Weights of a small GPT-style language model, trained from scratch on English Wikipedia.
Size: 10 layers, 7 heads of 64, MLP 1792 GELU, vocabulary 8192, 28.2M parameters.
Training: 1065M tokens, 8126 steps.
Each number is 500 + 40 x the weight over its row's rms, rounded and kept within 0 to 999. Layers, rows and columns count from 0. Numbers have three digits each. The size before them is the row's rms in percent of the matrix's.

# layer 2 MLP up, 1792x448, rms 0.0458, rows 1044-1072, columns 336-447
085:603509544524488522520523518437491471488535446476553596476450465575540527536535540567504569548431473497524422465443492483533528445474507499492506540474541492508471427519551508546409469435543489507509495464518480542478487491407480466527544433486530464547520485555479501414491455528524541471431486523470471575542461515536558497485469500525
092:556519519489541530509479489456524449470496469446512551492405453553550473548466464528502527502476525461520483476416512505576504572471544476483497490504560486499458491500504437563455446526479480490544500484475524476467403527365503471449470491483496417548492507540478445511496474650552535565479494433466432580518424531475576509539512501520
112:490439536532532503419483496475477483484521517567559469501534454523472523552482467519485462531490512427500470447449475506563557555464491492465518501497520504476404484530494530548452501497516540522547510516522558559489448486478542483505564477442514522535488546507501520564510492523453540496479551511490494555491500569448470404508583450602
121:460460442514562489522464523504525558536478497490497477495442469491539511532538415473509483512415489397528393486494448485504486552503499473478506513480515460498448447440498430558467511461560540492530454421486569473453460502566544542430527519427592481473532510580565531538498501565484555534521517532468467520443506525531543534468463497514
079:524522505481497497425502463526499508504516420517496547488391394532576503486487529537529517468477523486517444479455447491501448519428513505534502550494546472448493388578516487550451483451490495528555528466573493606428503529488564468427576516520469467472510439569476474463521472586527514523473541478502463496499458529496509522501525464526
087:542500571501473499500489532560485483441526536529481561531491458525508490543527481530502522475523566487537542460488509509566414426477538482466525537496604487479453441500530477521479515524494515485534508438545487518442509498502532462474532432494549458440543489564545516455475476577509535554507593486489473519578483507430584509499459537486
092:512486499584530504505511515587445489495515488541444565490472447521540568547504518564409541535470565455566496474433482515541486504458542527485551534475509506491466462460508554499440504435468469488509555563547560490463508535517576490494488483403536421490527451561516543523556481537514596566485507556477461469478469466525538439492552595498
079:542476539524511466528450468511491473498494475530501613490406417546542505519535547533504512495434513494538456491430472476518531519463521475465498548486552494454450391557518471570466486473479566518525504388544483541469505508415564450461554490501541469566543501548490477484523414521488515506503516467478487528487438510502548514473495510583
087:486483503544491486507509503462462499510505494531554569464473464545437534526492508531532467558488531511505467512503541505441491535461506442497453509515566496497496515517525494503476544524483501530586517467530471555409491561494524469452525500467492435508515488560506549427551461542542525577515508472477483482480575505498584495538476522493
078:567513519525503494523449488503531512514506480532530578497431452522524486567511517538520531532457551507502424459472442475485486521449561516501519539488555487437453429528495490561424507458503524535546533428554492547447491544415527448466580437464503484531511502566469525499476434555508504576479552492506419519509459542502553550508467533554
078:556510532530520515511507412505505525536484428544515608529470445539579517546488521557508498516457533484523418498459499462494457528428546483505517511494552463501501412576544478568445523411521561529505511436521505525470485460402534471495532488480534466547494497583515481442483429542551541512477505471496451531525484521509544507517464497526
121:569552548473487491509525441462511559505491454487480490464535444499469534586506462483467480470444423475589479469510531526452504499484543526550515481528562460509489502524510484535411558481438463502531400503455527580501488595491489503502591506615580432514498495521609470520506496508501542462436534472506530482480456550489465466512527541520
077:532545528546546492518504460551532509549512450551482597470465428532481478576494558541479536501420516460503423470468446457518485478430512480505463533515502460461461371565473506565415530446555526511525520438547515547460537522424562483456498518504517474573501486539483501455515406556517521556527543507506435511549480514524545501467531500515
117:504552559544530460529511501446487465479529577535481543486502459479548478536541513550483561479516493541498441473524422480550545547475498535414549514509458506499416532568506550542500457514465534540484528492421515551504436529491535512488534446476558537480496550485501453538383446492518563509504487486453488635480543481448520453508491471588
114:493471465518545465528492467506480507470570420467459514544516495501490441508560505532502500465443496505554522413472421447532452513574522518503493588506514474523526494447523535600472517468490510492591498518527508521496510506470488482524469522563536527489505520501575447478493473522519531535458576433466477469431466573544518519453348572463
074:538541506546503511478485448512499513524510429498497588474436388533513524557453537527476498531441510492479394504462497472512505509443537471530493562511554454419486417576525500507429522425507555513542507483495514539416499564425535457407563459506467489536537513561478464500463432600545510476479477495485430542497488568479555538504525516510
098:505512516539490471489492497519500560513523498506485551539453427522490475574476505494616480489523540492448464471452435423444520519424591478472464488538553486478445468548493494543440486463468504471561523544502557521514474551449533464497492464449516438543487544555526505459480401522497532516545507475435504483483481510476551540456522500480
091:474560466545471527464516458552488506529453455528509587487469444526558502544531567476458549518451520458511489481481496414451474516455493535596556532518533519463457420504502478542417534461450484454508450507534517535517447473451569491448568495558521451449475431619488388440546465500513493518505501583494465450507465558484508559471531493573
090:550553531498515477475529482562551489521543464505472592450447437502522487541491513592473530516461485441578454488476453532498509508471527454515484503502563479512464405530528504559459447491533512498526497485557466564505498526431523510457515479517496511503494516543489514479499400599521538500478592484476440532485489533485533514488489534500
089:536513521500540469474520455550528521537511475525502578528447430525505532580520523516504542500409511493530467534475505485543527538467514497503506531496544450490486387539556489587458484496492564502479518494555519527511483471415559445510509537457457461551486502608453530432489417528521481541481540477444460484522470494434561575533445528535
129:497549559534438479527461535445494523506509506507569518484494417442500478455480453584506526519500469458533430516434527488525473462463511492523540448552602489480494466543450490506478444478560482542490492507469516544445495535485506475456592495451483559519497519519516498501445481595525530516527496473495513433483498482486482538424519552542
099:580452509484533506465505531474524566516524475549480406456454485515523506541497494495475500494486458437534462452520459493465389492434510514555548500420551496533447547505548456508445425545471461481474490483512504553436514563477497501523548492525489546477481452523520479573501511466499587506537596470592379536490539554513436481513502495575
120:432456431537502502506534526492496523555502508568581606594467497472507504517450487504439465501551511452593540521464476488496372476507550446508479490543515485533551485464442450522471482529521463523505479546533472529503509488525582573444517483552493481455445495576539429490472491553475596513558528481403488544447537560529475478476523467507
097:462512545486525477465551509497538482559498477601494560485451449478578487550486506510420509427441542489542424454470415477591474458473557543545493532537531477506395476538491508531476440504456505519559480523511518578475494534446575520513571480475475510557498491470459532455471437583602524479495457555457491528530514489523504440549535498510
084:542493514531523477575493509527499473571472432505508512510493458497549530573510471543489524522442544448487431465472419449454526490451532480505522524554499489436452397527521504634439504435503487480505537456509543534443449500481561486446579524494482483549543461552500452527507443522482544480446476474474412511477480562475551482472566546566
097:517522501497531495530528448490541472476489454498483556492494389478469510555516502451429551483495486429496472466486513398570459510442572582458535583506497479511510489474543518525425500466514515498518517487484491558482459501488571477519514516514457488509490450539482488446516423551542503491508469519480431485548471527481548470486516479582
130:497555555559441515533486581537479494589533450516564535512456491541529479518480404516473503509496517475555497505450492519466514492555472481506463518493549485504478475485505436516478456489494498530439513576559553623440438401467510473486531494525558502545486561554503456562438479530445569462445528485455493484477520505556496488481451500549
102:507567475520493495487474455526516510498530539473446484554502513520475521507541510569511401491434468581442497569474517462586530514434452522478476542484489519502488434540485457527491484505500542480481483457489547472505511501432501502479505578436484429571445532525477466487550519505530481555437511442483508545511501521465534522500477564523
078:519486531492549498458486488501510488555485435484504582561465409566507516574453484548557443516404506514551460460484467472438524558441528454524465549482540494487479374527559511537464480490474579530551508458556536495447530527478540460529561489525518449577458445568470521485540394530507561557485543473457430519512510537504571511473501517498
# layer 2 MLP down (transposed), 1792x448, rms 0.0341, rows 1044-1072, columns 336-447
087:496465488512490517478522449474509433599558439546476557524473484560529507486524563569523556551468512528531444471491461467515540537537530548481499522517495463477465453511496408528469505482543519492543497559506527613511516425429570493522492503540464444483490500476497546444448455518485537512479550500507457521547458554487547529509487487533
103:520499558521528469541517461480570522549547496495554622596424503537489474521536523462499513523463530534505464495443539533453544454513509515432522534493457447531518454437513495526488491407535467494604508558553529467441491411513548538487556564485477449528445513463478498471490475559489495475501498506424470617488409535461592472464490504503
119:545515449545563460465557518451527494447495502463593482435503529495577557563492490499520473532517503509559439480497551570469515500513548459485545522500499409502521522510467518484469498426561459513572520461485496462465489518516490460457634551426464560528485548549459555503482357487438517512517547460505454508532506417504513490477531530487
143:398479531516412488573467490470528524499483502475485489456551480502436483522501408497484483509510475493523500526501482394520457507495475486463489546448400473474520513442488489540429472547555480487495536427490546527464426452493511469558497462409547513551540483561511584557463518526551550571560487539602494465501512544516511501509474558516
079:522516541517522474471517459483532532564488460558521546538449457563481512511482546529509545523445462480552467508458522451485506519474435493472451557523535529483472419532555457503408513468503542494526500460559483585482447472446515467483541473484465515497469504509443498512532361546475490521502515504468425581555462499500560482503535501523
095:547450493503504523469514494466483474532520386482466537539425450519499474594522504497563549509458513514484455511491456474488470495529498482440465560474536539479466377457481479531502517393589519474506486495543473453506481478527555421512503455467547532460540545552505519465522523563476502532477508482517430598524482497544561480471491502479
124:465486469430494476501507475556565535548592502491492432499525496523480501474577468508490466483432521515526511505442509547540466477430410484522521532446474447530561521454474519501532524457476461586493524513532523449466490553542494498489442464543437479565544497436450545493559565449464486525465525547509481488542508472521547490511476485482
072:514479535498490490501516490488555478528524443516473575535411436568467513543495517563496524495402506516539475457478516476487531541488533509510465559522501472483489402563536475514471476488504524496531499465506519552483468454440573459451524476526503480512510519509472489473521412522483478511487533488463438526513471492508549484489522533535
121:515483511452522433496529473501528510541534475478535496530529549493473467446506470466484505437510558499490504496477472520454510487544484474477472495557467455500539462433560499467487520416486513600499515504548446556508557537512439506518509487493501453451485527430490520502554528513497510507482533566532500521534487510540448484505453456559
073:544480549514484472507515445501531517534516452509501602526450441553464461569510532576505532529426528525516487501476493422479533475470511509489473544498516457495497342535551465518419488500499519525554545461489495582499466523463558437462544467505492456513519447521459529451490398550452498530468528481462406521520471480486563516518522562534
073:549488536527506438481526423538531506524514422542538591541434444541531492513504538555516521505422489520541444520478481433501538496465519484509518518532511499524503383545555460545456495441508537473540525455508516540451447455427552498506502490513519434550472526555491509463503392581503521500477518456506434533521475490507520491525493509518
125:538576471469516514483486484485481528519488476545527528462501481535474530456492522516567524434543498506509491515433538501570501462468492490524486512472521489502461459511549583396528456445481509492503496506496472473511507585567515480484525520551536516554498501506503471536509461479473546531466516537541510486437473518485444552594478520505
073:543516517505503482507509456537567521551525426513524613526413409574516501557509520570530509546420488547550446450517479390509497498498514500522458560473513521468498390528527491466426514471523542493536524477539521609485488502461516470465505485528467493512522519501454522481486431530449501550491514510518412508503480529492530489516500535531
088:445521479531509502469497487454450458427488571480573422494475480453507470572481510446469510531548501457537492439488590543536397586459492489524558474502486507491475559532500429449491485540430484545624493571471547488455470463439570441468454437623540533541515467530541459466440532553513585476492433575411441528485549459508476531502521483511
120:512416464501497487464557449470503512494503478471535581441536516510523458483473498564523549499490474523488469474532461534527537545570541505549540508504477522498478536384488501466510522491526412472546545552459566493468563478496512505533480555531552514515460497456548497450514435570461551532456503465543492518517481452443551572550417599530
075:530513506540484518466529443482557493519485446527521582530433444576514496527491498508476528532435427509520399473499534382537516506478513482482484507526533501473488392535521449511435515462548516455558492521516527530445432487451520442434529491475477453519493524504478501481511457532505518478508467539480386528507500518538525499499534506498
107:430573538494524442474546443470529509483587496434529538533465506513469474507589511491502522485544533469626575423464478550459501497535476481523486537605421534522527541456525554503496428471510648565478448555571521481508481561519477399562536460556466477444544512423487521506527548502433516529479458499520476466547548502537470509487478505464
107:489494543487519477422521466486564564559486456513485557510433412519483533458530558494515576500465450449534428456400556316488527535440483510518538511460503511504505397512475480562420494461534597499528492436571530490456479503440502517490556516554523508567470495523488477471530444445532509517449531502516461549488473485513531458505520490514
096:537544455547505500474506479458530473492541492547482612459398460572520523516497497587495490508399486505530462450476581446549499534497513490548466569493496511451518455521471461509457525465525512518567517514571491558442453450439559423479504466506493490433473458520414517446482503549429498538452487555454451504519519532580543490495495490496
078:557472557536497482488491491473511497492567458539493585518415417591503532567542525586574534524463520494534471498459486420533553559456505473479479519464511485472483353569531498504428502480543536483570476527549538568493494479432548454456529501508444491533445486503486524484473420515456499513502546483450443521490501548504520520505504526521
152:528464482525537480486484356515520508518549487517584569492467504473476494499561552554483530517407439425477488537477550459475547549561540512542499530454488451484527434424459519567503546490600577532536478485501453438479464449414535471410477464487460562457444483493509566478486490527421503551506435535511517473539451450561582461453496508519
103:510514476517462508495523433518475436485478590460559569540527557504447504458567448468502532511492536559487586451543455472478621494505483556508502507548463531470522451471476464431549509486488545478538524552529469461506480507476521456455504476516542476489518523483483508479520498490463494437565425514474558481512492470518537504518523479416
135:532541540533472498470484457443535453547490495501458475435426488523507494470619503540389577514468417532475508534528550509547556479516480476495502515510516500453569433595531544459591431486568462515518526536479494567576479488504540477481503499499497455503492559530426550504552524460512435501511455515488491446519512403540468522554471494515
081:480467622466527446499477478481536477526570488472511517548505476477477511527498505495493553449413503540517427486452491472493495470482461538474541595473496521505541445518557442512449400540565534540520541529471516512495498398443507491553528498458495499510493516506413507445474482492537461544469526520400503574541524460442486471565496497524
093:536519531466518477512493530543516497550466511423619587462488505510491493466492492488531483499460491501576471509499547411456492479501531527513483554515503507447462381488506498492434474431523484474528526416559511521490466530485476454493522557463498497521513567537488433502509443505510500544489465511490455499532412520513495530509526459551
103:508525554473500408492530471498571526506594484483523513445568472525421453506490482515493509482497527483487478477468489514480523505469461537486544509526476567517561518494542570523454462500545498590498537546586462519517520482487492483524481496522516488493467465466479504476509549470407497450432463529539506478468541500493479409503539471514
140:446479541528531476534457473552511557508582422500521518516441503458429458447491509547507464485494482475563407485557481433489457530513521522504533464513489447538535485484527460554562547538398411522535525453561554502501440455446539409461528442450553584496512528516558540517500478530591466470511488534510483600434517495506542479412468485555
094:530541495530457538467440485492499509433462558523533563545475564446515461443533493501440512524485561528387541496482502543521542596466548440464521547482494528494443509484470487496448458477485480488461469525535478530560558547464490508496480555475509492553498502464475538483492479437535455480482473443395478552470481492462452475532603480419
075:532471521478499483496528490455524485553511426509497593509407420565447497565516559559540536510431520531553464488490491440517525539491479501492505564489495482450479408550525522496419504509518500509546531463546504532482477465467547428479550474494510461515513507488518505482527426542487550525484542525474462529489508488511531506508466488515